Part of a small language model's weights.
Size: 12 layers, width 576, 9 heads of 64, MLP 2304 tanh GELU, vocabulary 37492.
Training: a variant of Adam for these matrices, 1307M tokens.
Each number is 128 + 24 x the weight over its row's rms, rounded and kept within 0 to 255. Layers, rows and columns count from 0. Numbers have three digits each. The size before them is the row's rms in percent of the matrix's.

# layer 5 MLP up, 2304x576, rms 0.0235, rows 517-589, columns 0-95
091:122101179121111090125111110128156109088124129143146130125093145131163135149147113104169162146156113106145110089151133095108153092133102133114076128125108163096112126196142106107090120115127113137085156123118148178115105134154112113136136148134119127147109134148140128110108118119144152142
095:121141143091109138128132158070113117076140110137123132137111130081107093118146138120120064151137130141095105123140157134112131137129112169182146146128143103132146159153128119135153137157133142165114150154080178129110106111098137116148144113142085096107168113105138101154143118138083093120
103:116155061113118139105132213086095119090115117120132117136126147142124103125084134142138087116142119101088125143137090116117134134131101123101144131112126125154094109086137105134117151160126109113168159128097142137137122094091103110128131136105108161133158123115106107121160112125142165101
089:163118095097116157179148128078153118127115082101177106140125130159161135066108134152103129115113133140144146135154146179131148079138169146101115144138151144105153104108156172118106120128098087147077128146141136148128118105155115111129120103114109127128167154157100128125104127103123096141
087:095132138146113134129096094105107110118126101142111093150134170162149127151160155178141116131138190143112065134142112141157193167136142121152146118149164128134097098173135104147094146141089167107166160086138094120118153151142098078125124102131110116124110155171122127145145087148145131097
111:133138115140094131170064156126121151117170148158143150149107146159113093139136153139135095150170085156115149103140155134139131110131093128141172156120129135099130109134146149101111094099089072145108088071119167151129088093091094135143138141146077112113153187095122145133174170124140160135
104:093147108147130104118130147105111139145131107095136154160127160123139154123129134127151178162096158113172134111141116144107106140174121127144102080157129158138096114115126168093086130156145075129149120196108101171164150125143080168129119155150143174110128176107129060111122122124144124162
100:153148123098112101147141144109096155146085068116165107151127133119145100112124109130134151145105132117154118123149099069132096129147176074142103112160147115128129111121142115157123139088130140143138138120135097105122142116097128152131166123158125140131100147117151109130146134173158121132
105:124147188148128102136112142101104146075142132114130136153113165131109133131171130129144133152130136118145126135175160160097181139135135141154111130125152137155111134144108135122131141144128079138112144151130090153116073156129111127160142151140137173112097144114134073159154146139094116139
112:106120093103106098128151134135169184109128112159152119119111123148137139106113106152140107125115114122155129120131133099149116138087151084169101118142180140143112145125132102153121118084151122138092128119087122176094157191124125089140133100126091095108106139105125143153123123112126129128
087:126173121113098107111146157106107112141135118104137148111136159166118118168122140126128143120127124126129166124091138186159120099176143136146090129110118111115117146097158083101137083144101142126118127138134171118138137133106094105118128151176107122122125140103127156154084107152177123134
107:130118150082126125122117132144133175157110174107135108135134149096133129144125149140110089125096165060112121066132122126101181121118102099134108106163126158075138179132151110138118139101098145155111122121093165137119123095148109144118153124140117168124129144109076149136132136143098117126
094:116147135129120150161134130113127130129131143143116090119120111193142140115130150157177154116082137128140085124159109156107123109175127138106135137148141103113108119210129141141141132175096102139115152165109109133147153152118102111135121113157146134152096130156134116165158145146125159161
097:122125129087103193135164164105095152138107153115137151161135142145149089153104127101149085175131158120110145111116140126132109137144162131105145144115165135076125152141147130122108122117138095165103111111174102106125123120125122112155128132126100098106115152132106155126087158148113064154
109:173107111136125135125122132117106153119137099127156124178109151148155131116087122133103138162139138107091105150152128143145113120200152101123139161182185220151121110096110121121113126118102065129135125143139145103079154137142113108130141147138090123121124161144102119115112100130171139155
106:139142114130141164157146095091118118131145102098158135156197126109153127124110132132143114088148150136112104114122089101090124130130140151144185138126124122106114138104118114079094153100112177143129137099119130090154107133063070104126131127120108102128097109121126119137147110120120151174
101:151117179196123125119144147118116148105140138159148140121153098110163148151128144146100182114153145142148088131141114109143144091150152144125167123084090153075124129140101121131107143127168163106121108111125130135091099107111132139136121125100134127127132136126127128114116113128150093108
101:140142181076128080129162123147123152115137108085189112164143088116172117119107123119148141159138134137122125105145167115119151111099120123162133110121145151131140140146183138128112148122132094155162102128144087172143096163136078169102170063148110104153163128143088111154172120139113143112
104:122114129157124140117118107098103151115126126130161133163159118165146114137122139099125136157152111110161102151144124144136137154155133085104168129161148108132086143132153154112119103079054106130127134162106088094146099172098102116134139095153153129116135165166118137134124102129108087152
109:134154085129109123114097100109127129130147157151111122130148076133080136145135124149098156159100135086122177145134096116186129163140124150165137139137109137159111120134113119111121154135155099143134135146142127158117160133124109139111109107153159175102099143120093095102131119129123123169
113:102136174163129090142112201106106133177113146134124107124141140129143106145128100099138087171113135109153165129135081163137092134139132099154099136137134144115107140101103148133121102133137141177135136151130145100128144103090107089134176089131146110102135116073131126128198125102108128108
099:159146132113115105149182113182143129116142109097105125113142169084163108145106161082162102132139115088144122114126158135173133087131103153144093120129094167145118124128137110112144132136144141143132168184119101169142115140113121163126138124148101129124140151105117119149176143134116135119
102:142149091127135116156134124116091129111145094149157156149135149102150150106145121139146136131172121069145084123163161105140124110111134125145156150138142116158133124109094156104151139160152111134122136167108138124132076085153130112122155109109124157077111136108111111130148107115120132134
099:133126137158155127098131135127103131133114109145166164170153130145123166140164136139117121116133174116141131121183161203132103114138128137098095107134137132072130180153156146128112160138111104134161132141183120151099157129099133150124190071150087116161129132150139141119142194138127127122
095:116118126116112192124145112137125178083158128142138092126170119107117121189111129138144085157145135117097166114145094140124070110108091112116124126150122120127069145121137110125116097109162144105149116128157126083123123122102084153095118137151154113154126127120125105134158102145078091124
093:110119145139107098145115139142117139127102115152125122107144148074084138179089133154149080120109117135176150139110112126180125163096131079126141137120143147092107143144084126157092132163124076104155168123130095160132116136117124095114107133116143179111107156105103121165102149108149091132
106:142148088095116114129100113142129119129208112137109159084131137144121107128130141115137108091173086156161118108116178169137127152136105134135149126154150128104082107092139155121064112132120102113137134126107099150134127164098099092174127150146112131156144157110114085154114122124143102130
085:127102125129136170145138104093101154141110118172150156119119136157156122146133155157107127155149088124112160136159145164121144075110136156124144126136129138126140083143120142124147146107100129106088087099106143117148114132105148099136121102102161135119177127114112115153145143148139120076
090:172146129129120108150154145141105117108122134158116129145157148121122150113089144138172100122146176089139112139135114132144110103130154150152080143155152140143095125119157147103158178113114137136134159110112141119131106135146122129106125141136069141148117128151127112106133102186171100160
103:068133136128096157144118145139096143130113163128116124125126131115152090115131107148131140132113118102126094148157110113093110112107089125132145103124148135135133138094149091145147115124169146161157165114173177123123098126089151120098162139128114106138119123104130127140111131108113095112
102:086155144116105108150156122111093155136103152121100126123144116139152111111106095178153109131133152107149105125139152154115132137088090104122127151147137157077129117146099122120128140142120126136134122175156107089101133162149138123137155154137108109100114142132107128128155121154131130077
089:110139160106142141136161166111121128124136120123123157137082106095164100144108165081155097148115156120121127110116126110173142136129146171114162130122144138137127098123114147160108130150125150128138189129120158140134134101133150175099130152104135139102063118119098157125108138146121114118
104:117141113105126127146154136170146137110114156111160162153136144108140098102151149135102092099102138154123122121178081137121134139094137159139144157116115109148155104137146160162128147128086121141132113129125133156145143178114138140131187123138106133146133122120124094153137150137083081137
095:115144123109123142087125130126108142113106108097155160091126115137084121125133131119168120134089112115182113133152104099139085151108115117119195120152101112160089111137127115191148166130137126152132159118141101170146160141091098099136144164120058141153123158089122124125147093112129114147
090:117145139138139081133134174093111089140110144077126156102100184131175158117132139114128122130137120165137130122099093143165100111166134123114128107122098089129117123121126151145155131089141123136163115104109136082095101140099149118138110137124092097122166112133127123163108131130124096144
095:098127097136111127134105156108138136170120164120134140106135135132142096131077123136150063132113140101122150164127111153149144138094100093096127121162133145118143096135126083100064113165143170136125118109171154156104190113141072098151099105147105131168098155100107119171099097093138092143
105:173137136119085146163145118181128151135159144148138110174160121142080135127115149155119165110142131082077108116153137157114136153123129118091131123147145109132108141152150112131142154089130124164130129120120121134089120127143104127101172075107118103109113147106100133135124131155082140147
105:112116119126135126136146120092084142104111139129122129086162112126131124144102160132120124120129144091147136125117107078148127130155120128107131145111139139095108154120163130148149140140124130154138139131148144124154111139091115106123136154157119118097104140145119118106119134100131153168
101:162179164181128128135141198137130120096139118137163135109120174140133069105114201169123107089080126134199171081142172126123099106126118110135134134127125130125138072141124093128143163157102126134115133135121146109107147167140106104121128130108116118126129107144110112143118110125102118114
085:136111123130138114132146160120125112149158142096190114102143165135149124160160124143118137126159141149149144129122138168106156146151087166118111122134200132133121098159144161158135161138174170127154118106136118133113107117144115143136155117150126119124164104127133124146160142142128131105
101:130152139094145115119133137123156189115164135136158138139180136127156091104104166135163096114132146127148147145154122110145162124135134107203114135184132146142110122131148148094156177132129119160142133129149146154122141128119125119143153128133154142120072161105098079165155144099110109149
107:132135116064126143107135114122132124121130169151143123149161151119139141116122134147151166102114154090132121135165143152117133146130167151127160132147128128094082089153109117136145151122144164153165145102139143075138113105136142124118148125140167114126094131130108144138141112165095131127
106:122152152128099092173174143137160137096125153146137146138127159143145099128086148131120138146097080105192130128138109153189132073169143132144134133098108142118140110183130151132110117140102147131101124105115108095116092165115119146147162109120152135140180143072106135131150161156145100083
107:073145127104130125162133126123147132124126187098154128132128111112104090128078129105135135102097134131153129111149127144134169098142147170150159125097104168119135117142142079122124105107128134152155161110121203126129108132090144130112128108120121126109170131056120141142154101126153130070
106:138148091124144138133128121120138122081163106097141130106155094121156110146142147099111127110117110149162112113128152151151156112117108149140133112175164103115133129143109114151120144152098056120139117128131124139082137145112163101118161084154116143129121115121117131140146118140137141150
094:146114131132138137128077124150122134139119109104153149141115144101119136126195133116153124098135164130135111112114089141177119112137099132173078110128109158110159139119150114152133113123137110109109127143184127168159096172146138100113133059137122111131115129087117137155126137125152164151
106:151122149119102092125128136103167159157112129140113129171134160130129141131119143134138114163142141064123102138141136116094145094177139126139118162160167186108112126159119104140133128107138143169147127143171137216114078144131130145145138079113090101104165133095093114136154091184138148149
098:127108147129095148114133122150115124114128167157141104146130131108132136130139120141140164149111161114142113121160122138143148125105111140163126122149074166123126143146112135128120130103111147173148143128141114141142105124119113082115203118120141105128158121085132115146160144151115128162
099:142144119074090118113148102093120122113142161145132129138127168085107114142109105109101123144157141126129145105125135133135092189103106140156155134154088139138087131108138082115098114140146123128108109151147109112115142147119078125092117118137144117120090150118079117168143135141108108145
115:138142165174092110127129173165112141094094114114124127127147164155114150082098140104106124078109133147178127133132139148106109172122193130151122122193104137169103116121176133130118145113079156152152144154142146177122150186101138118142122086118094106140127122101133119158096092119142096138
107:113119101150123100125099152141121184157124151105165140091119140142110131099109116162144102106163114169108122131109087105128126089119135146136143139097145133106141114098166097141124147123122146130124141095124134131129130132102147106136123114113091141151123111142115117217146137120110071135
105:156131101143131147125124165144120115151129122149180181148119149145106133109126133117107115104144189098154082133161095198109125159135096116113152129143099122100143121125146130128109166103113091152154138129163102102118154138156126115147129121151118124119149139094122097137135132121103055109
110:192129142108158129158104112121148109115103112125142110160151139117116105114114123149140126113136106146143140073140160133145130130119091112124113135134140170090147152098125134138117163122104098126123135153104139134094124159135101070125128109150111144155125152092115142128100145180163097130
103:125134120140108135095151107092135131107101111151113140121142116105112147135133131092109158108151160148138157135114103173168188106123134170124107126203134142110122088125161127126125117148096155127086132128123174155126123151078166112146133126123129135140154106131131136177126120117122154153
112:127146117115129140180129144077120150089124112117125134118130187125107136144085104109108084154176172135083132109149110063140111158111194128137144137103108145134071115138160077118117124140083107151117139147133123121106101146161117163141158129121108141118121099109108128121114138133179124093
097:080141131130126128102097171074138099111103148157134100144092111179107114128137121119170087117120167099200131128153100124136098094124148097147122125170165136100124118131134165099115186124120130138146145124147135098132140176098139152134154105131141120147143151117125148146121130127097121106
098:132139135137092115118100094112089125157109119154131167180113134112149109131150152112130110119165151137154122154128132169128152099129137127180148133109127120120116122135101119145126138133146058148124123117122117095147151152148110111159158112141105134122141112140096110122152137156119116153
111:087123157110091101118161150115114159127083160099117166174144124107144126105130093140113126122117133110155079140136129121136132121122122112177110151127134101145078148202146144092136095126157130143129144140115122171129113120181165162124127110105110122128146118149129143187118101106141164120
095:104177139129074084130113137135155144142173105126112104127139120166170098151124165145087100139126182110109126125130132136126152106149160112138111134076142147103121135158135105149125143100105110136109137116141129091135155107119128149119135113105114121145138139171118109144103143119117113128
102:158114124131159139139139147095124151106114139134134117129099081115129136133109148154111109118071087106146158109156139113096094136150119168105158145163137120093125180110139083154117142146104106138127163106106129134106124168102124177121153096151140114143126161125114150159137138119136098079
102:162122115105131122155137146106125177129151122120124125133149102120140133140138166118150129079107136130179156135156133156162153086102130148121105111122113120131118158110125129157103107154127156123100128127130125139084112122171153158114139123122066127104147104095101157129144105146163174078
094:144130143121145131142099124142139116162141183139156146175147108145157159127109122139161131103125141186126099131137117081099137143166103184074116111125158140099134128143143149162130130128114106144089141117152098134100121131121150103156123150126107099093111121125143110103143115163086133104
112:104136126117131127125135096114151134150166150154162120099132128100142134125103132149158082099145109143154083148122130091183146157151108121101148150126148152125131143122131106114130085121149104116080155111140154159136141138097133094097130124132094197092133120101113161136166196121111102109
087:121121113155106113107136123079100138115143074131148118105143133131101132136119127133102117146170150159107091079153095100157102165126170094140135092135175185132120111152097132153147123155166140167074136156142152114135138133107147071113116141105117132119114124108119134125145142106144143138
123:133142128134114092116112165125139097132166166123166174152121171141160124136132132121173111089146082105118135125110109107139120138120121170114134121149160138145135110129113164087132123120063143111088109115151108143083110156119112100115124143130149120101090140139078111156149157104119175114
105:176117166113140119144147107116140133162128148123138125132119114142102113128102113154114192106107119132156135110138146165130192157144156156144147114134153172132114104163155113147126141154115099149136133115114147190104062085131118126127134095141133124123176128138100062133141113165115165114
104:142107149087134119148068128139123171133144132126141072128136184147160137140121121141113109119144159126154122133121106132105087118109073095102086163167090105137113113137166086110137109128138170152101126116157123129137131105108098136147121094146102120144122120161116112159135102088113103157
102:150129159108105144117101160132125154145128185126150142127132106115132155189136114165116131143149165106120085132150125131093096131114141097142118166131122120113122117160140120090118123161137136150156118112184131136136130083119121157127130097127101118153100139107113085141132112120126176166
107:088115133133124101126154122139125181126097134147120105134108133135115126102092131158112152188141127081125104113171119125091156204128156118134151111161148136129102109154126118078118126126117141154171149163098115108141096130112127165151126094134142102134111163117122129151136119127112081151
099:104111113124147121106136177120100113152131117106165118146139129121113136091135171103137145130105184119146166137169077185130137123096109139127097161139138100115127104103097147117128127111116088128150154139107129127172151162088156119134160066131115156147087102108104147167179114125062131164
105:113118160152113088130116151124093112146145094091102093141123132097096099093075168135125095142149141130127136138165167123125128153086116116134133125118120096132103101153146117138123110133120171143133158083142145119075146118099116131133129117136095130122134190118134124126131166095113067146
088:142166180117131086133149160103097127165173092136151169143150101128102148175131152141132103159185190105128135130122121130126116143118071116090134112130094157130119118146139111131145118147121146114157119148176139090109149150117111143143159113111131105085136129142134130129114094144118143108
103:130117134122088129169130126120120116105103107128105130182200135159141145151131140167125144142143106098063133161162164168092191146160137146152137112147124143142128107148135198123131120131137136148145133156114106153085140093137139139120138084124161120125137115131118087146126154136146123124
# layer 5 MLP down (transposed), 2304x576, rms 0.0199, rows 517-588, columns 0-95
079:103156141148071101100170093113123143160165081144109106149112150138151123129123086117134134071132094100128155152157164168127144100106070116144179124111137173129135142121116097112155127130118122150128086108113129125112118144117157184134098126135107129113121156138129105133160102168157091140
097:114091110120106152137147128143133147125119135098113099163139139118141130121124160096154182110140139118111150156146107098133112124153118100108103110131140154106152139131142143159120139101087082117127105144132115092110135131137097122141134118148138145141130128126135179124172132144150136116
103:136145143160137156149121136138128096141098138092117152088152095149147145150116114178138115101098155141161087153130100153109167119110148171117140136136116123141145103154081143133125129098099091152129148146146092096161124143150155152142112185130144138092149088136162152105102109137126149091
086:102161160116182094128103124116152118157189101161133112140141133090120111152136135089119126133180105123121136151079121076111115157097132079131116127126133162171141174125085109122142127165119111153191099135120118110105100108115133155131140107126111181132134152116133121117136149119161070095
073:135124151123174120121125107122133133133130135157114115105100136154148120137102100188112139119153125113092153106108132113116130084101088178143125104167129114133117177167168187121153099136154118135086138131121082128138125123144123166111118179126127094085125106110129094131153118134136091097
122:146143194130122102096152098126102126070135101138128121137112113168129106145138111113110144158097149130167132109129147133119084156150144135160143111152109122165129133104142097096148123166122170137138139107122125169129127139131127120140145121119180069084131129147166204114117085155122171120
108:155185140128108147078120107091114140104122129154102177129130139115076139099155130077160154137173143169135147127099135118114128157144107124131117115146170094121128109169161154166147159108118169142088171097126125110118124104129107117133121125137103113109114172175129084143148121134103086090
111:088129108143067107130141078128126108115132176127112173112141108142104128121155150124140103099137145125122103122092138173125145127098130165134094131115130121125120137136124119099137145114163140107186096147124118106130083146146149131122114120117154131124148125154146134124144105117111112078
114:120143112123156090125137127122170169147129179171092124127093119139079137146130143140122109148143142116146122076078156124129145118140122118149137123144135171122125128148107121110115114127069123127146121107116156121128127126124097116130126101158151158144117138133155145117118134143162139118
125:123104119135140117131175143100118137105169104119167128133136061142088152116143151079139120098107109100133080131137128155112140083149166105166132131127176106142126145095088070144160110119151119140169164127155111139132113140111130097129159121148129112137158156075162115140176148136153122137
072:128147110124136097106059108118133093148126130126108111146152161114133130109118080175113194166132086134111135149113159111112124134114140114131119161148060131151149115135187153136106144118142161086088130092100103117105126152151118164120159145119125187160130102143113121110169134107109158127
111:165126133132043142116115122144109109119175152154155089125143135140132130109121105137140127142153135182123135158157124166116116126097178130151150142103118120133164129109172171158083137123111117072117086110087099155089134103142100115134124141110144123129125157120168103162107088136105137169
080:135116131114116166128107171109138139131091119153131172122101142116149124146116117140132121095118143119134141124096127109152113140157097139087121124165111117110115153131119137131093077145128091134140139142185127091111159106108119111128136165099078118123107168139140139161070141124116086122
099:126142120156123160129115135113129170145073142122103125136138099105146142121117144093131169115112141097152128142147172109132142150047058178116143118137105185145138124111129154181138108156140147127108091079156164159105096131113134131117111117106128119139173180184108107139114115136099102175
106:144156104109142083144159166095155177127142109106143071151108137117111096141117124088082118169108144119112110131098125131132187132094110120128099151121092087129109116104118109143157063117138146115172102110127126125079127107138144130128162089132124174137135151151132141118164144098139092161
112:095108137113147100130117126166139149121119086162138132110133119142105136108098075116102141120098137090133142117164140159141131105127146109130099132142114096133167110145190124175125103148150125134117104181121157129132130129128116149150118085125087121122105140132099143122139112155112126142
086:126094160197124115118092068132159069109192142120114144138089114165155115143133142104124085141091141145130131123141121134175144124111132113168116161147177119153120159138098088108162121105132136116125106107150128147128121181104119147128118154137150120132141156136100148140112134142137112175
090:117147080133151123109129115104161098142109126146108110149151163100146136129121143124109118119098109144194099116125149083111127146099090124133101093090099147089140144148098117138127149166087094111172077159118171186134149159145134184144109149103139130095144116110119108129115122132114125155
113:136094100109130132147097129167158158092132160138134103128128134092130119076131104132163123109096141123148121071143143164125113145148135153089099151176083144110115145119138078118106142140152161112141089160148117102134155080126161143123105095131133153126116133115170119122130118129170152125
115:121124127138129110140121088113128090120103178147141106114129111179108145105180092150132129148115139068148097121138131145160126107114125138111099133144118098129123123117134097085108142115148119163109145135102127061153139177164091101126153152142189155090092132152133134118087103132120121136
132:137143129114104095117124137140120149120132099143132204146140165109121131133087133116142083138098138121077140126080069153088113116136120084143103166109126138109096178146133108084069124119134120103146113094119137123150110157160132132109116113118167129119127102122124126136170171068145122147
094:147180138092135120150112146126107092149114148133105134145102137141086130127175145130139123150145124129152090128092125130122153131095131155124153132148129113105110077104086098096126161119136140179147104097130157153121080165113135117114113110087152120162157179089118134136115159091152186086
100:134147093117124113132148172177122093138117108125109082151158121126120113104135149103146138109128141166125150120157164129129144146093181093137176119144082151134130123091103153149072141126109159122121127133120139163116101138154122107127161136142132132112121131129130147144133120105125159128
110:125136102136111176163154117155134146138149112139120118100175099133110120101113142145111147100122144112128142137118127093101169126124105114102157122092119119099150144102109102117094147157119116104153102125116144139112167162156129127128113104103148135143171088119136144134131092155148090158
098:112138110143153115150131108152102123122103136146110067124124128088106113088128163107106149118168099149132093141151149115145117130106142201126113151139147129143125121108141125113165144144155144115159120102078118127115156123143142092136146117132110147164096130119127127095155099084111125106
100:096162112127118153126139142137128078171118130164148120110103121160122132112147148140126097114125116131101122143172123116114158125144151178076131131135169082143112120149136108082130125124113166128068165132183107112136140124115118139136131127144095096150138093155177137110139130139135153141
113:131106143128153114124137119094115119122148117145129120096090112133126118136168157124154133136123150158105104114129055173128115126158147124161102099121146161143183099142131095144142150138163119176095123136158119075121120158126150155129143143123129112061135136148148111137145118151088125081
076:115147112149133123143144133142119109166144127101175125152139131120144147154152105096161104173165148141111102175088106089148137168121107093117082152159062115083122131121144081120132097132147119136180112079111136081131148104107095143137118168173120171138085167106135118124102123119141139159
079:168127111112152084123099153136152139144144115090149147124082104119125127161138128131130122157110137140089160125167126153114121114120139136094130112098110093123116163111105085112137106133170151077139156118127120124149113144106095111132132109114136158128111118104142098150106148150133108166
112:122158124104134126102126117135081136159127129151138140156132118153120137140106122123137109111075148141104096131124105060131110141118111143105110110123143100135111107098133144124162110132153127100144086120078129182141120142133173146130154119127116143120119143122135138116104081132193109111
092:175078132125136118116119094119127095106140109106126122111117127142143089149113136124135112157120079113124112122115157141104134124184164143145154109176152102120106096120130120123109118169102090128158121142094165111111118103092119100125134131143142125117084150146130085134143097138130107151
082:143160119153148157125140121125122152133140141121129122115157140085113114107146117170124124087150119091122166173172116140085112053114149126157094102125066106160145171109177120103153159155147197135116111133135122135119092109103115084124157122136130136104113118090082129131154134087117132062
102:111175125103130122093124165111136094119110163159084113131123099130137132115134149127110133123121159111148101137125137134120116142133155104139151112153143128154170131135135132104083113117093125126128126090128123129115126147146137104144142120124165110130130137121131134185108108129140147092
094:104126121117141117154142147092121142108198140165120134136119158140156140157111152217094071130137133105117165130068123141091160138131136127087110137125118130107102180105130146098150089125177147073107126116103161100093116136145115112149091087124130109166133114112171108121138145143157143098
076:134143134100139093167115159192180178152116147171166107101169115114095130048126150146166101108093113113109146105125114074132084139109155082107129075120123153106137088101139141112109147169116143134150127139079130124107104137110123119135125115133126087151123095098113152137118135131124107066
106:128121131157119118139102072116096097100114116135111109110112112151112111140150136106089144127137139133139140163124140138118140116150130124117132136083143110114150142141154172135127158072136109126111151141108126099142054183096126142142138131132167137105133116119105099162118153174156180135
113:100087130135118134143123092098171111066171096128117146133085131104137111144112137087167152165132134120178170102127104138107154159119147068102149125158121144129094143088126111142167106115158112141171123153119142105138097145118144149141142167133142101132129156122102045111117137134127144126
112:140119178112125146120143130081157106154156129144124097100158147176104127083095121150119122141116107118125141122167150147168130135125095128125119147134105133122149141108116111133090077147106190131151128143159117123094146153119117165134119098135152171113101084122129161133148105097112131083
086:137141100140119106136155172132101106141072162128114133090175166135135130136117117091142160150122135156144074147110119055140131094172136155126118126114126129120135111118101154142139167078120109129107129150154165118159158162100090169123094127115157161149108167149104191133123148135128167085
077:135114094101094099130140138110170100104139154103129174135126132108098105134121131135149167132103100109102156163148108123146132158127150115130161103160080119157123103113111138150120089093147089160133169121099141159134156124149094130123162136142138126076088143101123164140157117112135141118
098:124149118137080150156130103146180107112147154126154141132128134102114133098144121117083113112145155099169131144102101151145118131117144113183111138117081166117159140103120119091170148141137136143151128110147153119112111114101124114152095146115136153091122148120135123105122147123092115178
125:100099114105154124098162069118105137149086087134114093135063091091127130125139121101086109145106150123136154130126136103102134170104112151136124110138145091124130176090113124108121104121131119135144155126064142152122144135117147114129117120113137111152159115136122131095118103130110123131
108:104135162135129180144104116138147141130104142101111133135148118144132126102132085156140119079141129132148135140125157126126137131137103107107143111065130086157147133151103152173156113087110150164112130131147094111130169153142116147132167132097139129130129122154105136101160157129171098071
110:096120120127154146138122119116134122122126128114131121159138146138111130146174111135143128109090120128142146121143118113135125121122125099090149155122156132111103113088117095122125110121173126129132134147134100139136117101136110098151164132120171135136096055184117124116148115114125147115
101:124163156148144126116114101143130126154140118118127121155073146135093133114097144131095159101127149086152116101147117097131144130092116158112118148151154066129140143153110126132127121127138117130106116146131179168102093167144117155111160128121141136169116117099119122136127089144118077110
097:117082157136144137087157134135109097117077132134106108157140127149130144106120092113123136185116119085136164109133133084118105115137130139133160119155123123122146157189086121120083123102125127113140086152131131128102128131105118146134171130123130133122112150176129102124122134109147044129
108:149150111152156116110149115135113151109121091127085139111124113139130104100158146122103136147144092153055136108122142130109107117085109154143163106117113122142148123123159132111160135116151094104168076153113107103147105151109069114140152136114099127141092092138131171138108110146134110133
106:099144100123193129148139134128146178112143109116098118084126135181120110128137099124168134087109138114117106121105119093131141130115110098149114150121111132143163093099105130106142162169159140103120136157163100139133125131072135124119136124146101160080091132126115116093103115114085152101
107:111131160160134075147120140103124090136174119103134107168150108122129121127131125123125153090116166151132109126130119176134152114162158122110149143107120133087141160105114107124103154157129122130139162151119130107116108102142155158150141122136169165161143108138123127121158113109103147145
120:120125128130140110110134125107144117124125147128095109157122109097121145106141096143115181142119110163119083149125139114104109134124116117130114097124133178136130145132126104110161120122113113132084119127098122114122142108127126075135117095134115122105142097115149126150088141144154115174
110:127158127157154138136104102145117163147130088098097180143144161143133124147092143135069179135149140133134133112129104135126093153092116122098141119113108096124150119078131111052105129097135146111173129153122163134099139140145108148130148100120121141113126113118139139112131063118163083140
095:150136121112127142139167076140177132145101147145110128117102147119140093124072116174129121162099157086106093135149103114177165144111145124096146135162159112113156111165158143125095120116150167130114155128070093147098138143133146159124149159109120149128098149141173141137112118170137089177
111:142134080125137128110148127137134127122128153143150128115104127176103140170071180166148159118137143124151128090170140095157109143159121169155141125106078132155152163115101118154138157134122099162108129191105168139120116156117150135124143117113173113100144123153140139132185101120107133115
092:114095172125129150048185163141094097128102156144148156139135110130122133126107134140101122129124141098171168128157105098112090131111150109110164155158136109143155095113087147101130146154151125107126130096125117171113089134156160109132165105110124119133135106153129095140121150091134142185
121:132114135121107153142117153124129148098151139103153080080142104134134119122142146129089098164151129180137084104163115135104095131108076129102146131076128101105126128160121114128119127130125087094129110137145168104138114134099109141114084113120143162112115098117099145144123145132102137134
093:096196121158101121144122121149154119161085151150141165108179153109135117119124166127114128109094111162096105135135126100141142108149158136124122106106130128203148114109141152139137120101119110121136122157108180128114116151148089094122143181132166117118134108137127111126150156129134131142
097:153150136093166128145122144136126104134114131052122135133154130109091121105130103109126137135109124124127155132146174124110122116133131101149118144147112123137110085144153141120116119112112128145100161128145141185134137166088093120123131115136138127129130146153115193137098106114078119175
131:195126091149171150109113112154128059140185122161143092142112116180092112148124158126143116159153152146129169101113142130118108142142126144065126104134116150084171127050097118157138170128081125137136098116136143102117124154049102094124111169169122128109111143116144093048134142152091102146
080:108143130155135107092104135113116175126124128106128123131127098124149169096088172118158109123144123156102119158157156061100170114102122100161211114124118087110121092180119128142106137136130103110125133134128143086118169122131129147115140116105161126107127100167158108164071170147110096093
106:139100125171112113081080178154126138140124152125100108129142156149167144123124096109130133119145132131109091148146105109162093144087159082173134160097138162115117105135159151112088122104142129161148084129126134149172122092135129107138142089121154167166145140119147116126153140115065158147
098:162158141124100131155137145129153120127181154103115165131121132164088096183122152085134135143130088095102116115123151111147117122112127134104162125149130128169118095145090132088111136118107116136112108153139138110119150127120137107130154116130166130146126124174138131149152127117127087096
077:143150138170064129094136146155159140156151138130098176111096128138166144132104170154126052085114129110114167110111131134104099125130126113133103115116129097087154115090116125136137129078127137135100142152107135153156105110157129156150124129158114082082105143146132065140117144110150157109
102:143166117138092151146141169141124118114089116103138124118166117165125094153131138126124141147113131154097131125128119128092106109140095165117110115163167139094112083136125096092139095134143108164112130082083139096131158165118116140142086120132155123157118130127113099179110113106154133145
068:160135135131107116118082116146121121146101137144124154108101098114136158147165124145119183094129119125140095124121092126120161148119057165131097110119125106128155118113116149111134125123118126124148135100124134129152147077140086122125129085102093160109123136136120148115121139124121082146
135:102139102104121166144102127139149083139093108131133131132114142084149132140111143099104082114149111138122097145123128153146130158149135153114136139092163102112161170128128111174137139121114147118127128143126118115156093162120146096158127164123120143108131186139106133106120125140159080083
103:136142103119142169114108116129154147150104133156126165119194111079112172092166116110135127119185105101106088136156128145128102145131136087109087116104139173080140105112100081196157112118109142101111130119135122100138146117105176162125145105115101126097085114124140150116104110150138132165
110:099167148103106084145146108098104132130114090118118106104103164160149122136134158069127115129146132123124142124117108129147104128152125095162114123160123094124121108137094109114090117164100101117144133083104106128094159084090126129129131100116161170171131123145157130147109150116164169097
109:122153118107070125151162129139159108126159134119132111134124110169107149136141134107135150140177082153099124121141091119116100165129149131110189126147141108140129107099143091124126122144126070127135161158119142142076152088140129119133143107137165144115127093125126188109137113106130098101
109:141155124065113112145113157140103163101141101121125088154126123137158163132144135165129159139136135170162113143112100161160102144152133176132098143096132118115169141144141159154127119150115117082145142140089145130138138149142176126134140143118145171120125110146142131109140139123121149136
090:080106151168125117126110123187158125148078108145075142144100103186183125121129099086112128119115143081127125109138129087096140145122088193120104107147144136161123119122162142135147149112164132125118137161148138151136120128141140134133133152118156097118153140140144082110107092118140098151
124:138110140149125156127113131135129066106106134131141133100130127184135111106150127164092180133116127149121124151192091120158173127145087104081101131091148134126151133113125175142088134123164111125131130203124146119143146128159166107123165133114146101155122107149162112135104125119114188121
081:133118053155131048131117133144149109095106147099129106134141124118104140097159128102132149138114051126094122130111159130148134160122133100126129129109099123128104107151137102112123144101168134136070147136101130126132109115174095130126141096114116152144117109157102105132097180110108165132